python train.py --head_dim=64 --vocab_size=554 --activation="swiglu" --rope_base=500000.0 --rope_fraction=1.0 --tie_embeddings=true --init_std_qkv=0.0339 --seq_len=1024 --doc_mask=true
Each number is 500 + 50 x the weight over its row's rms, rounded and kept within 0 to 999. Layers, rows and columns count from 0. Numbers have three digits each. The size before them is the row's rms in percent of the matrix's.

# layer 3 MLP down (transposed), 448x160, rms 0.0437, rows 373-402, columns 0-159
092:524477475448446457487512549453439533534574567504557557543452480525481511458355590486489547450522426432489509577379522513577528535527474573422530535521440597508482510529499578505541463543504500477602455616561554536607523464529446475470476491556552425525452453521495502508516532545464504500574463511470468479512605583482554509465578479488521523468481591533532475491508622584569502480527523378462478488512540533457501402606499507495497515367521414587549530527466511457466529499482493
107:521559465437577458525490477624546505540430562518468497496433520522508490488452494423523503490490429551551485393465503480485535569562439498515458518444533522491500447571445494383446590464391430503400515431448475556533493530579568606491461449507584444526426448512514491522505523515432487547497502384408499492539524549564526431502548542518454471497483542548599508625444500530482456421554472468470576527501537447410477490441496480479536549493538586477578458586486593436497518475461552
102:486552443594483477498515483496499486437540499477462400512564509461442530469497553475524462485429406501540470497531540443463507433478464490464487562509529526466511394350540495511458491444474509460470510424476456500567572592487473435582524517513441547592489592473552511515517444509411430477513514416504477453580450496462440523463547503473509458435440562489533493444453426457450545392532545583474491600463380501455487528454529564631425538604508601539514481447470504432558461539440508
114:504435513425592467525518481493454497441385500468552532437483561488560440573491526467490484528542429523483483502463507497501558437521435518509472495431489349455502543446561558471491481446432432549496507568494508523575493504494471488569445433634475521539450473522474584566470430501470467412426559571495556543416505450550487470508514457480470490524499492553547437527502434535600589447555507468523499445517523466468474538472598537415467531457454435563492440500596634578636475491493538
105:509393437456465455479533513520486489445583527569540533564488428530423543580558511476410521388464572556531472557418475513510519577557475378519519540531484547471479476551536495518491525493600551532600462467528484519489533497581426514456525486522437482369521604471556511540472485583492491498548517569432575510590541536462610515501492548531560500505507438469522482530568509543497515582455505509574415497504576519425453522518539433548477509493515499592583478537626540563491488474537594
098:593463469527517569480452556504482543535468481512454536496462455536599434546480457441460627492515416457427515494362475557486473495554538509526511445435473552435516558538537569539596488500457523525614534510441413490504497525461504503468483427512531554496437547526439496522508445531533525458414562549525567502527405442509535543468541491477485499451623531514600515538465482386452541499476474404610542551456449551471520614450494503563520497497580461520482446418543600537517517510430438
110:450433548546421484493499476568450454512534482438499541531464570430595566394402423445442467408515444506548543482571535516395465455461500474488496493539507589553481490561490450526486512486543454434544550365465500540519602477483489450529412480511530391416504566535498420571413464564435477419478501541493438617485459535453459510566591520529481522495415547493526545567450494528543457545539531511493543400442543513483521518466525532487459454552529500466396573503470512423504492535512454
093:525476510438505482540472527571404558537498468477553508487525506492521456551436474505445444487439487442525586567492456583515493489535543530602552479563576473580387578496469578520450490451501563589450580543467506477535459397457464550476482570411454446481454496459389450462579503481446475388505467434401476372522509479482474523503536508516452507558431461464552487545471447469492521478468519557616467496564546446482478462592540430490520506498519442564549546564550527454371567515468524
111:515549470532507552528548525542501537411491522475478613447422477539453449569530515439471541606439526625439421461518493467555490430434495459511471498430554500480523511486480513526555487393546457414548538502398523559482461498392499471437539530523519572342477585538521465532501439468471580488434523454478504457453427484460589466476429541475470564484437472378469523450459564581424539456524517515504568587537571527503521522512484438480502579525529421460446532501543543525539454550550464
106:517520553492481547470463436534598496443452535545522578459554603597422492471523432588498557492439522510502480570496504563475521428448492449384520506447561521545459432584466515518489503565481499502534510449453500510489411424502523492512566559517538444607533499471441468548541428567477529567507532594570518418535468527418480493365479545598448540588481466448452477553463513542409496475499483520513593527498504513604500419411481467476543467536448495542545544459541501513477601562594525
113:521465544472631508504524484435430537408530512515496537458491396429521433518497519526390477519551487547503566446451477548537480515482455512693497448529486502482473512475507482539434541532467446446485472543523462514590492584500447545529522448501522630520459472488506436506446413434541515454486474632529440450526532548515454578478572519426616565516559471407505454538534520462479570449552524506489516568455495445509478459458454496496547489525433471504550544382503512483520611530423571
102:493550474508565497516531452441482481600560453519454567513468512463554503444452540425553428490511568562541467441483491496584552469484500477489509436493500532480504475471509508442474512440450516527442458362590441643458509440503524498393639615532525522442463520440571450548471406534431487454494531479483590514531560409517478418494415482486544562485520545467504564590574559484484480471407465478603500575547432399509513481536503466471520547438434482445469459471514499532573458534500527
105:549513533518617483529468497508476425500463511404426573490463478473472426460468390527556521439507442491472547507481561411550498442496493519503625556434497511489485510425452427468568502472499567521590497559500458501563453458478600586610533486436536495523562472538565503556581515515474503406506580490408481597525530531536545565447514562461552469476446522537482562450446440545516535523569414500457415547469550499448483397500496505520506561471455455453486513476440563600399525580534514
103:492504528478504527527485515451407575442553466486515600415515517490537457569418502554440446480491494508546514509503481477479545575493529506449441547537527464513516553538332466498493482479484592505562490476536581504400542509341444514507516490491473608509531575487493398517516549461536475553533479523515445499572502543590475473484465451484504367506477480484584506474522489586375475560528503569433493522519620492462471605542518478449504602526499604484466483474478482569406465476549553
093:504486422452447496515520494514488456514542471427525440491566497422512448451466458558456453601512511567516568501393528411538482503528521557528533505454561500558564415510545476485490459558453478521480486510495470484445427540450483498539509540548417517542509452447508594463486564461578472551509450432488445501583567460465533571442427521437381485408483474505545535505429483504565483496526413521382509545572530568473490460467528546547307568557510461530409521468618563483482492466446452
099:525497497555529416479524574533423481483582470535583583442495555477498517539420416484475415466559485438491556413558488531489451595571394450533579562516507563532510478522479486492512617459442516428601519430526510500515517487482526485548504525540452498622516511520497549585496450606454475538425433524515608618560560514491556553528500463539504454501511526423442461526458487476492477543566577547519481426510582580482553472465555552567559572525448517505535430451505567543481434458484548
111:482526462505399517423502554558514422582447549471494483508537490523564437515470596558492514444508453489577487529465496459478434461420491474573592505467487390488379377470577480517502527482484451484527513504505565535519508465462473484415479520457595439452552493356529444503500545478453493442507581500635515463539514417571487435574495493614542468473480472506508466471438535544434415575511520476570464456583479576507438502511455488445493468568522470590489448443465540469415505515539556
094:523522497521428462654563519520498503522507515574545487468552367583565542569568441538457486437566483530452414449482559572530500525464521495567555545451565425560412502552480446566500511619468460522530447553530462542466466529391571448511447457470508533487484537509512564592525483478468557488489425492490600454498401544523467465549572495507559603509393440439524485462582525433517521573571507489445497467543510474568510556495541480481511444556517590475424549508486466465525507558493550
091:484523457529517508554533461483511533524485498541501585532516442539529544524511475499539483492497490460454576476579505540559499449508580544562544464539498506559498497594508518579537406539444479440519472578523527442548586520493572500558587476506576490566462534492574529453469541465559471522529607554482522391474428383627547533566581570558512439597464531526448471595535487512446456559473463478487416485463542486476505508491457406465495560370432412511541475337501550452522477521517484
116:485486559500593506492461583560604475516532530491424464427524519522499479528494415442438369470509446474545489444509424575520478595484502584418536438484465609537426499495448567455538487469594555512536537416519449524472483523515564459438540449512517549479488508448495478492457435602515512577522484600437498495520472475559514542488585451492423491468490596497473480447515502573611512471345491508477369466474529565572541516537515517514507520441466503511495549548491434469391546511455457
123:536382488536513474526480516548571512519482489522509500539418471506489595542542473531490492509564509496519506417528531641456508525455508491449502446591563571561418542502485521519559452542513487468668438520568514420566557528525486469514461513529465543449505478582515505543480530567542411559404513576488644505427486515426504475499471525404508534517569563426452496514421521489472524513609504466555497518481521561524537441585416423452430470449564461571511530466433576477447498521479571
096:521458457385505414498508478493429580476533414558541457519467462497518421475445438543457601475443523393517522481484507564495565506558565503516516516447437409429429426533501408595495542472491548498357485497402565484453524467637498506505494559508545503567530479446509422456466606528535568505558492485440566412456542508526419489540568455475433423477457538552470475468431532560560538461511419456487518472468511513424500535496508498488535456489496479455474476460571507473573521537546389
083:491559486465394433451461543456534542472512470506430435525461541456489502500502541492480586550580465401456460497512468489504500613511588510431466456392605496445495505556534452526529527465539584536476612477477403521541540497466533569486432459451571467548468522631435486582478537554453516473514499486446467520393460516544501474450434403570523474519535552537561588563529507488426480439593471507590483551529411560524489554443541484508485506538554421397452511446481513492471456457463557
072:377536436434507465475506425411480447518553547564441522530517517430483556449440466542448432434549424456534493466503534569411502507510502525485543487462539444496480478455431436441533543478447571483506488404566395536573532499579514562370358523585424468481509472446453472578446489504460495528461457437580542429549430542501377588512547532506508526512454568493520467465466525447543534459498485512488514588564416534440523497497470499513533573465590543483438515521465537578516450462494483
092:496378513481552483556586503515527525499463535499515443515475412477432540522494453333440494471394592548452521510502576511482504506470448505535538547533495587456465448433501496584578431500394472475542503511511502432558530555533540517470458465515569485429504475536576526542460386528518485462562461399445461478518448473440544416508535537417537516496433524523565722507522491524455461542504543453504429520512491552508439604578531507453531440518479491518505525521508487517460548539508452
108:528477478560503489503500527452512527484484505519598453484498408512509497497431470542535455345513530556584492439532493485517510504377477551407560422580501535468498323518463565539482431550545458504469501495421411483533481536535542507444552530471531468533518550497566504540583535534486557468443560538485445502583493494460546584554485495484513490445488552516492502541413467565502592489476419472558522539578459522506481591503559449664513447456443406495543479521482510432521462621525497
106:549458519474477607524603558476494497534477518454562544525536426465514496587487486574583522599558436567473575588492469461460474598460424480399482394478512446576510476557507471516498552457478546454474516441404491476503478417504560483453380415533463558522535494475517517411428523445483425402459467422485492573486421481459517546481479538477510491516483509545381451440603526421504461437520484540509429491453538431530502553516494445404522482463538560436428485436496501520514453475440512
086:486488613501497478469470467483508535490533483561539546502535499515552604546504460454491488388525565513587448563448556612514473522456450490449432531627553590439535520502500573473399552496485549530606491548499427515591607461464469452509479512565477530597455474503593647380417485460480468524618526498526488511486548469555523533498530471499514481565474529451487538510401543513557453491514396440561502454584474548546456501477494545505505468497513531464522414521522475491552439484433493
088:476524503551538514556516441546473424529503463507529444480500541414457468412475530454513461476469491467399527476441497457464468557439507493506584451510506568443613466506380417501534568549444566603478509493531554426417494464432472529420476513417486504580470473565549555504506570431545550490422543470435539433466449450419484481578534504605397522462480379501533475513610519487440588510575547506541462532568528481474560471455480420452533507545410552466531540507542551491427493476495454
100:476580475555497543479472529502490536505528530571531540483466528408385619609519433484434550477440519507488532498560497440490500473467481421438438462472550497448464573575567479505487448544534442442404525536538457424543452452470561486508464447567536426500433471478485615502419499555569469545412552469509462454561607541470525469490543492411525393584548419525548494527480508498522497520495575440518431519458540525441577555504467500554540491470376550443522437487527518479420540434467415
# layer 3 MLP gate, 448x160, rms 0.133, rows 374-402, columns 0-159
114:566425561521500526535558521536515438487544524557565560531470551521470518363546507422543455571455487514465548483533542471500506481495488507526479476505507495442459496532527421485568454520576497451440672542577505495527415498343455413545459470583511507430406564450507581557617509578487450471522476579484492448509595533500477519529535486466498569564506484596410546428500444531470448432439427447522481507461517448443541526500463533500439595531523546464446472482495441514537434520467529
099:555531530540512585390529478423466439481537498362546507480444507402453553457564499514570546545508528442579547440515489504462560580494424549435530474478597468541463494520448506434484501442450523547470477486444467562518552477543584477491442480449495469422583559560545519485554489499425563446540536463488477520549548505434555513552482525575519560469582538481588507355494455626583559429524502456555513545474461528499459507441547557451480474510537503542525379519505496452553503409566470
113:619414518506471547584442595523543471520574425613454508466454480407460430411505581493554531502443433615500506516447478555563563523450499410521587618387460528464457474507531526461538503497524437455460497561524469429544458559464498475479480424462518451454547472514447583536495547476474556508547442513411545509456505511486544457545494461499530471554405542441537434429523467505471534450447410503487566531520458422465525452526445464571488510391456520467476465483450497452560468531531423
103:529492501579616442560580679496536450502531468463577474545509570493446522539528505514441520507526440455456491513374455530465486475464486471484469505416517477443558472572513454578558513419538513442493489528578467564503420548429442453454455559495512544508508543378553549484513511471438562500548533459561490470448498513453574569483525464482417634543449484561518441502473468560463541567548552544537454512532489443496574536365490492586520517506465514526524454509543403487581462534553524
106:508559355499490544558468427500448493516487494470473487509544557506533452491498532416544503459530525577540521563444512581532471542532473512435545474417448602597522554575503553510484537543523524502522448499611443565523487544563480489459452518522559608497507505482517355500430525505538428464458544469553525507448493411506493676486495491477454485479481567502480550463486537475505548539518417539521500536469472514494480572501474505594545344523528479384514490452462545492493649503513428
100:506400497478419514544519557549522475534463455420512509513510553441533514488344555489503421431553402484478613587618570511433435523463470499478444502500553477463431481575430353533549498473408519416567505456509546456572540558517481478484469614447554478455526477454507507459486498486446413414540482529398457525529534428509509423504525427408575506519513510561466497459499563480524540563514532520528489565507518499482505517525521548519504522510562432477494455554579533499538546599481429
098:530497454468557489495502657498475553418534499511466546487485464443572462492489524447454582400470554562439600564479447462560567510524443492351557568497458576507517467539423445448441559401466523547512447494471522444553536497556461510451580525468475500549570438554502510531406556472536463482425458488448476579443512530544506532557529482487504407528556465437468472478455488483515439521452461494488542534492517573590387508501520565480550521479408446452587623538531492430499517503520437
108:490579460548488355495560500635510562551547468444482470408594463544549508561581486515507488527475478501507480396453508518451530511519492473599587466465449413508542495498574504443525451479473387511519438515472517436523501583481479463365555463410459454390566489573466572487483445492455486455521488554552500502436475566506500424506458464474452530503505489492484512484423528578568460490470504554508435497521602540551460409411523493496401496499520426544497491445558539537470478408532442
104:498508494511496543467495488420511512578470519537464434474483433512604472577478403530520482492433480482433473466494514479501444556622502491552500551603463475539504442582588457513412456570543510518434469460530589483544555542495473578463449516480536602474355482487449583494506422522516442529517476437539616496480536495548481621529514503549441531487499495541445577525509482545560586555540466501490460468516514494511458426521436473496527440580519452458606478546512649552599483473567507
104:503448513556481503480520532557538510415474409514409496541550538479543524450412530517561397470393491482511535505510436538521445447515581534524513503499524429398539453555525494569510507458548413555531463479367487508502444564496507482461515444598490439485490551539476535576583553611510543518525533356471529450458567534545470444420530536463519418553416511572345563469442560493513456474567430496484571530527505535506442493464513465477531478454449507432568486493593509479477454505541447
104:542533498485513528569432466524497542458528507495471502552580495431501449516432468492456503478436480399414602445479511459511510511421600560467491568574446545528478564569490468504567478424511420414573539423460570533539519449452508500467531532431548580494532409559525434483430538497493542492529436542480618443457475506616453412512567596457470523463497502532526444524544529466533413577470570532456546435478503530430466493470508491483515483512556483527539432470586632553448539525453394
119:491523495452536567500538409564490492517436547417416464536501515537448410515581406341442530459506532485558493463535513531575489432494571494525518456500532589475446456431524522469583454498426589459522437481480486463522487463490597490424542428416434497489592422525560577472505495429507502463473494432519442512459489532561481540503642502554543589470459469520485512464512512450574526516463520475542496564605500546540512399491495542581506567448560445521480575455515553460435417536498547
105:452531549491492375412481486566439536456551573498538470552509517535532448461448545441507497539537479506532560439383528587564515444510574494544511486456535454594473553489491513465559487465516443458554546415527448418417477413483578503456537432411564502468539457468598527499543463583568550452423412468529624607471500483533450521595513537454475514571497468479483472470597452496590532492494491476538427548470501436531492476455535468468474493472416511479567527557599580533444512465502539
099:504552522483533561548491553561507518464520463558395520542519507447521482533589632490564414469511556400478525490564459440550556497387492531446559481453563523376471518541571465550536399459495509513562477345436528513455475480481482482545507421369566585554494454516511521578461452494511496483510479483453485561474451487590553473544448499505452516508600520577512461467486489514556475517519515587486546462454508495468511454525516527543462539484529413481424459527527558439427595542616519
094:390452579509511619472501590417473481472552532492508475483484582459497525443494495465472447613503481484478495538511489542505458432431402479395509498451601467478516526602563468532524482458503506526482545381539438456558585449536549526557498500413496519510486545456459485539589417463412529430638490601517487530475472516517515548567473496499561581472543585487460605519428567548503471530508590444521492492542530532501550521476504452458567491541466477576464453482488431513487502618513551
097:522510544515496473519516483506567589562613516543504439605508524477610524509509480539425434613492464463436533504453503540469504528450453465543527506503475466520511531520474557505468481503367496401471459464478462462521533575531517560450506491492486432429590468471498505575470544442467454584526504522536460467584555560493482498494595534478506548526538549530493428564509510605479504470558610465521458493541404497612477468493470517342523415475619591456384514524535536573519506447511481
101:512522491535532496528457558554508544491485519515528533394590380426506472427528506580434456549587474455487618629449475489481528443524493554433519509495531495490558510556517522503577513415506568450472427546447414437482575565607409497494504499491624434569468478571513394395429540437485614494454531546580462580478528504494519505489449566527455499501547461543447498518430515558534442522474499527501588447567532482438500505461523526539489518523412477500556484505486539508499590553492470
098:446416436551467530452497587465486491479570520499547453507427512409515454467569425485579446461490507485459482433516483506391478548490546538370554541503518512547515485553543539447533578459520410570473542465492498495537422498483517545510560545485441540467454459507506452496460378411520523489480496395539470566597442488446506518458496472507364536491562469542524536472562439404645489573472431416436469539502543491532460416494572481477570487603527535534423537475578486543486516491509517
108:510479474478550470431520518482479554519480464471467475476644522499434512465454464560485458462367474509420444412465532583582472566486483463400538428497395478553460533487535498485536504391619530510530574566453476568422556527514499513542527500529468489488436452488561462594513570475463512520476565439528455492455574474531487457579549536483478464473408510585535562547496494499474555517546545620460483442449443489537481516441575462482525469427478539541546530519549377462534414551496398
114:528419604543559449421459486490473501434455531568550505520519429401486532514404401523526527531493450591619487499475520537529526494434497539495455509497561532514488406543521449565458466492457459470564496523504544474535445458498494547470497499473397469400579486510494477604541517553505436543489448512428536431501483521548514540583459412455625525535447520551377423559530421552507499462438499514502402576457522454549459509451491493585420511466571471501451551443470454532546577480559430
096:516498520504500530431600558440515573473524538528425388488481550488516573542542530554444452449522482395432479463438526496512469568500558470557473510479434446440448488499502460440438506461556545495492456508432536514471493511413597410445530523559583456504441582468583472458434451453510401517414438513558426485563474445541540483493559567499471506535531583611527500448553516391470487585591537523429508455507467531530501500561602587545535464593497586546466485471491423467474557528507485
090:608511479548425443449491527475475445501486444370465492528454542449494465546510493356589586434418514508457524453473481455507488486458501475528572507419508576512493467490572433467435545518489478455626497505437416457510522536469479525538447538519552491505582412418500530528497496556534492638530468479487561498445438429431507450453451436496619531478443469565533522479473481449572519561487569443459453471435503536576460423541550479535476497378499503479472498590527579487517545434466517
072:597544510538429456490501455505511562408388525483387508457456541494523555545457502466528511536517574566475466580519513533495457529531583477493522520527521544473460412473494406513440450487503589506542529409425492445492496542596479501470529533443545423488558494551570575533530482482552416601423526420489517444508529322563438493475532479480497532463493503472432479635500508462511565430493470592538522438547583490521484538446483510602495509473504560487447464454438536458499534580415525
090:481433537473498545545503463495505493514527492515446508564444445442432527440551543509465463518540474441434456527434485615428468565571541492526439440501443507477482485520522606442488500568512446572449481444391414508558564501613488489560519483450589495469462551481540505437508433478414452456583484484537570419567432503500511629494522500531532495450585571502502499508519615550445565519493667488517575513514467577513574472517515505515463494494513521606607452437544571500467516482495473
108:472477438537495496502648519514556431564543436521449526524508411496494497529481444478505435497501522474500592559466518477498501441581517471511446520511516491471504618468561502415534562470486607468518502397501518559548580500444532556524463460416553490416511514524531478502517514479595440498564459554509510495473537521557496477493573577425438543540575452510411526410429558504541439443547553507461520543516512560482375470498525567361541422523517504405507537485571492598478538413472405
102:546476514573559463455570460508455526487449463641411547507489500482489504466461469510545402438553513484426470477503464500498510575522549524496514525532529516459530428526451422550454461522484467490466539436530622533445520465480471519570409413558528530416404493518433550533607483455468472484497484532541456502401523485549560531414475527554462486496625543560532539514533460465528577564542517496447490401494554458423601479438349496494417494493529510512559527370535461512559495487531553
086:516519423580486545487408541485441480479397503525507486524458561423559414417506529524544501525504444498482576471616401487424499510520443489529565462428480467500381518470486500558494533532379456474417452499542497556462462527492471547398573446442497454430580481523500481532497542609432535438458411515434512493444568562595538537448474507386554499446492424499514545437486495481479438601550533472463520529444508507532471448530412517457458477431481390537540524554531538482458509518510430
094:451472492533453515447480440542410440489425453452502540447454573525524458562531441530440472490556533483411480564526486492423544438486438480459526468491458568540411564499532644520537453461531518371475555551482527520570456475523503412524544456633540510446416525455546507437631441433533425474567490488526478471571506505480468525464508524458513542446610497479517504413445457591498530489524485388474498426437592481419539593424465501509480582466524532450494492484492492486554501459550506
102:516429546390483420582491409533403453403529562477496429511542532504464379526623530587521501468487422497498463479575453491472535534422544468498509420591477551477478512428550498495495430610580559479530586381412422459476554543477477480420530430472524501473566528441566463458427544421483514526506536529459449497515470501572527490515495456490569500471452527508503569454397508443523451516473478561472484470508462488527437503494582466598480518532407533520498520471437529514530428543525559
# layer 3 MLP up, 448x160, rms 0.133, rows 374-402, columns 0-159
106:461586415440504509525520474503506538533505450441526540546564613469430505500569504518499549547452436442486441499530565625605578485553508407465437469489594478494518474467486498471542533460510462441511444482474543484539433474621594549582462506508519501384474506490535511532507560517551494605462449480602442588525464485545569552541492479467496365478550494585604458534436552557485563617515512542596494515531443495476532556472555419517526495545517499494554529432527537473543501467501527
101:450579573461546511378534566476463534507552484504550470468565513457556498562521403509498530561550482557520546350556509529445497570460424575494420501421495493507446494538503502510521449508460509556496480484533361495447571526610592548450474491423456404450562595574536496496463537454526521499475493508526493476511557494438497616477591568455467538524479479534522550471525532599516598499545471515511558543454453519497459519389518540534469471468578461506517441529425486443464440452600517
112:506514488531534522501453656522461553486477550556366545520474646446500503514532506484557410455515407522443479497488474492533536576485498571481384488578516446499434479485528474559572455535539519492473473515477513475612549572483578410545485541484445505512549485392479516448460458507562526499478570474536488535477466619413495565548464567531412572512436480476460500534512545500587487505478481497468505445583559530430520521374474489509543527539403572561515500491494593452523477470584481
112:497485515568525444596411515370554487466475424501490376552562507520497497505488430577525502546497487524466512461502537482504556514570559522456532422428602420486535505553458582559528490427522574514533588517434437520449448470609579487486472498549511477581487515508425452527562582491505531569494456544507410455469506473563463538548482434463531553524543491416469428446386468508463559510519557532454525496617463510533489460453490527471428536522470528522519433576490438592528555540622501
094:547473516446524443467508556513480514488507497529431434540454534447435497567452526428485484462474527594514400461491532516446410556520491430446459369559542532448430452457551477465412562454547509513599561441423466475499611523394478576491507568479530490507439544504514402510601430491513498430393458478565518556538449512561412485550492493484658522390513551474558525550458539543467485458446537484499464527498522493454510491569457544623489478449525540520454469469548486528549543530529509
098:483624540521435494521573569479510515577456508504558497503491535563558441511501446536554490520505484542467460472501527509417501550429516512500546499611576500510437538473501459496390540564418408572534488393516390442495528517394513462500547548627574530430550499468444516552475407523563396403528535485392380516486502522503471472504536419448527482496510541525501570506419545492526492495513510523461535458408507450530502495519550433473456426565394424498485519561552435476571495499501487
097:503552510597466517532464539493447491528530503567451481452418474511419538579417423512565561522459454327552553460556437449524528596494509460440484445542466484453556491523462492546571606493531491465430475498433556586523497446540449482510520627445509530483572506440516482523444535477445488497472446486453470586435524486537442635520382504433520529505497514407426502478565495450481524449543494542485528536490545496447467471528526489537516540462451564470501508438559474332545527465511452
099:472660512504461385485571498541497607489501572471515510541465536507586519591488566501440415580573600442467549492458494488490546465457548521542478421463554446502551505471383538449526509453534545478448513496598517532472544555434598523446544594563497499481531476549486598496479479524484501505456539478471387482517537532498504476418534502503449468435461479436436467468603461467462455518546490460481480500514499517518433457537428506418392468511484493572488476504581586477416448431557423
102:545507456523448574525489513491533466433508459532521478473454408637481439433500513450581372562384529464481476498368527529471545538556494519524492503496518403474510492531511540572505531469504499528517397510483550483534478518504503456619408500476458538498451503538463520447584399529575503540540462505553501496497551517524420559441474502555456503498483563545495607562503531544548608507463512552441504450468598567562446420488508441416495515562492498425519512512368516575497527455571416
095:515530500464498503576458595482444449398553477506515585450525528454450502460557505491440573531451446494524540526489477557465498473569452435633500515457471543508477559491510476462580527430488495444520576459559525474543529571480518504493496585457447562466539441465576451466470411469553412430550437567481477515532515536481550474573545538448429480501486510467445633496460484496574509522547466505468555566579589558531498491489558503379438504491492575566556457393401380575524570474456513
107:470496452458540498353574588520492580515481539517559417577495497571507489500553520465560480565513454542507455524516609546526420487571438552500505504520492505525474496498447484501454527561509521525537504539419433430497560457470500553496431532486526379586492508567419446576560482594577527491443539514438460449514450621467487582582596496489413509432602469416437510471473506439439536504532474564507487601516486546388497535503546528503478528552509598574529522502536464493541489462533565
113:504508495443526580453563445529551436479480453437410490467521550557480453461534352458417522445506585477523462497470498533464471404538542425508468590487447537492480451526505573524535516455438560528502504449488532593467387459506458479457479449452382421493583455479525492476533488505398565499490446527486365597465477538508494543605524497520524476509512448529522463468458553540511483466545543444449458463540519512571498345495526546587536481438538432506427574500490580473497422567525474
105:399455515488499508447450546564458489480533554470500399559516613574527456497494553480485509532485454535515517467399462529529497440483504463547471475446477538507418535502517546485542601484475516492412486467470357416458470484575536474486517489472563522490559502609489573493474387477595529487438420525594519547571508408567423515561571471567474585453518484501503502450564468540542574473519484402569503497547451534524504436408589473444481436522446409502516526512550509452431475399452487
095:486418512474555440592471513472506535505584460463498458594532492470547384467564565532485438499545518474485460496532565370503518511493578512467473474509537570368497485520534534523502403428442401445568473513476525424407435542457427489503591405475481568499472494532480455504477455391522627499523525455527563485531517436583472554522443509469521515520520413604545542480540510514456437545551459540464540550435497487560576444491491509543495581441459489588434510559510535422463550475475533
094:432526549477547521460424620450440442505521523493492462466554544396505561438454483403498497560502496478426500524515516570488439449421388537471549438522574455534490481571575534502591474479470518527433591476536493558570545515498481508571514511493598479510567536466469545542609436546487523479580443625479556488542468537436544543504451510487467546430462458413434615546501535525584471488478546553494473454467506531458597516506493447434551472594523532587463438542502452520466487602508519
098:549565387566505509511485527411445466513519512511479476456426562475529537521520515553506491443404544513570454465458427472443563441541501515455460479538428544426416545556579512561482473493442498504492489490407479441481566453455518486460520467582476495479510442477512427467430539507487542469552481561445491474529553506499460613509549522544543571497596450484467480561466469647462527526574458490436541487453513521483384486546478496392422403551587466538566560420546421461478491424493621
100:586519530492516589511476492538512479471429504474456524414527520619474515474581469531456499518509546509456526566488503575525537618417484446536537478514402458619503532536484520502430471454512594425419410592522527486448515452464545460511476439478434481510540512568602574481440524476483570539511522525542511512468486548459549567498551569421463498462502507444513469517557534528502503424479463437410510467475475393517493436473508412589496603549470504374605575515452517473474391490439498
098:563482559519579508578468476554528424421491391521519466519463464454589506476470508455453484551446451569486542563477473468549551496497449481573527553542475510502458490431432544417471500565493469469503540521534459533470450436434506471504566451492465447448478487426413557562593510554431520521478461510454532494427550406477514515578487501514485477389408413544386497577515466528355462553530534463485582509473423461490471552520403375439418472449508472508475484444454422555572510534477514
109:541421517456461587458441541541582443441466531552492391504573504453499365499508419477588369506506471554490530468529428464534532582437518469417527496443533481505463487452544547536410497554526579517472428487494472441562478489535509583500446504377509517502496511527543494559453465479512482545464515488560460574501532455568527550480527463592363477450524499567502553527567520507512573494563470550526460490569528574591443542493550451473523521549453431440533589496481580528498552517479383
115:501518542502465454545494449514468488489493491531447513509525478459531457581474479540427471443490498592511521411470497496473415445472509520506508448509523448578436454577574484521493438491515483445606458512469463555462421519468554590475442541509459533481478600545457591599548502479599456548535432497501423539542440425427506602509477461430476490531507377486449421422443488467522482393594415504441463542488536420507503499488475626603437511447421503552510407430488443474500485434481556
104:470510578541566399596571594441448566523538456445501497499507458485493596398518439479414453542436489476471396452512535505485510508450587507470491358472526505541462627559514529432579521450477553460414513481467599511371529463548533500444523480469531554519464549443550458488495540505555583509516445552554531483490539464527519504448514501596493547449444419442488483529488465519451532550575490568506485510556537486462549489474516498480455440607474601544577569535503502567494520523472410
088:613500454494492385370508516605465428562555567408437479537471543471551465476498509372494492407494471488456582550468520535517501542417456463516404465479533546578501547555627429461497489488557514526610495479437505440515520518426473416538462517467457530426538462438537441481548485463495483494416528520487472506462395494440405554480521513507553427514546447482437496453453508548562456514482504398432541494473456497480479457483597523504460427450501520437471486543574559552539463479494551
080:594440430564521452487483478407474482486440595452457480436441524581496473543473567420478451555482508520470478509472531480534526519540640509517519538437513620602536459533537494494422554519513513478474520513454575445494539468578445489595454587510487505522504467490529563478394544524548511482515462523547600415464402405555542483491492356572536509564498564470382537469465476473554495431569540497529453561544543483462438550466500460524453494552503469569542477510492461509545477575404464
096:436606547551454479493508493504520477498487493468593481432548534474504507523449529497506588451546505585588562440513532449540455453502487569464513471482493581559485539545461445547502447495521548471516473563586567473500500521418600515499508557569386523535541403545474513526496501519603564511485570485472539539375574491456502371490496528421442526604546432487526448467428419476485479473623459483555496487492536498445414508497495575519451518461468500396435520506435476451442432508425604
116:422477446458537512510471497509512585497452611601605471492518467527415518472532572517428514417546469489498486453571559498471470549403548591401506505545435459599516438520443522489447370444418504423468515506529414443462483524506544551472463532464441563460458508594469545442531535530462534521444552521408434407432440488501517587556511575549501535521497491477566479526492508497444545490515460479576472493554583538421543521487524441544499528539400558465498448466514471427546384526504506
103:478408446508473616426535486548527470467483464466579600563473424505418521460560551487538492511568579475548475488506530503491464537521506595463364411470500453427478459427514510436468521469521574503517528556509487517636591506518443446546468561513444460557498426484535433456419444481498461561561439494378507485598413495421603563511494530533489419506532426494443421521562469487464488527417436504508464505466506523576572509569467487460494525423558438540501481514545439457501495513493508
083:480532574355424557508540518444549485549544471553466518472532381499469519504495393456464494466475459498532423492520591546546457471510596531503394506473559552526528525566497447528506456501593483500507534440440446490556530453580548427593403447570448490459477508467492530540514426400550458549510638504447532501575457483435544391546546503550563512538499455469449483535546484529506530488478500480477492481537422567477497574449587487535543587563563558525419510504471471611517486471452519
095:500477533526504484539598501561453503449433399449398548507461411476493499450517449432465595333477585583524463512531584550555528390581461462447513532515532465502457525472505574493438539491513477476547639528448452534477474432458491485506591420548524482507510482502465627442499472503488497483516422511505532411512584574536478482481508552420508521531442510467499472511471553457523592473494515559435479443504518449517492569425456507485519508487577427417445511468392458540523423489443532
104:496504553522480509511557517499491556540410547534498418455429558527394474564521441576506499484516435430461565491573536481519569579395531482532546650458468489446467509532479533488487452532475505456546421517440484485526586503562505512480453496379499433451505423483568403478461537367484529571510529534472436505511505545532504545450512524540567610549469568541595472529515535462431542477471565567414453530515541566554557464611525588565457520517514591523494470479522551488508575448466504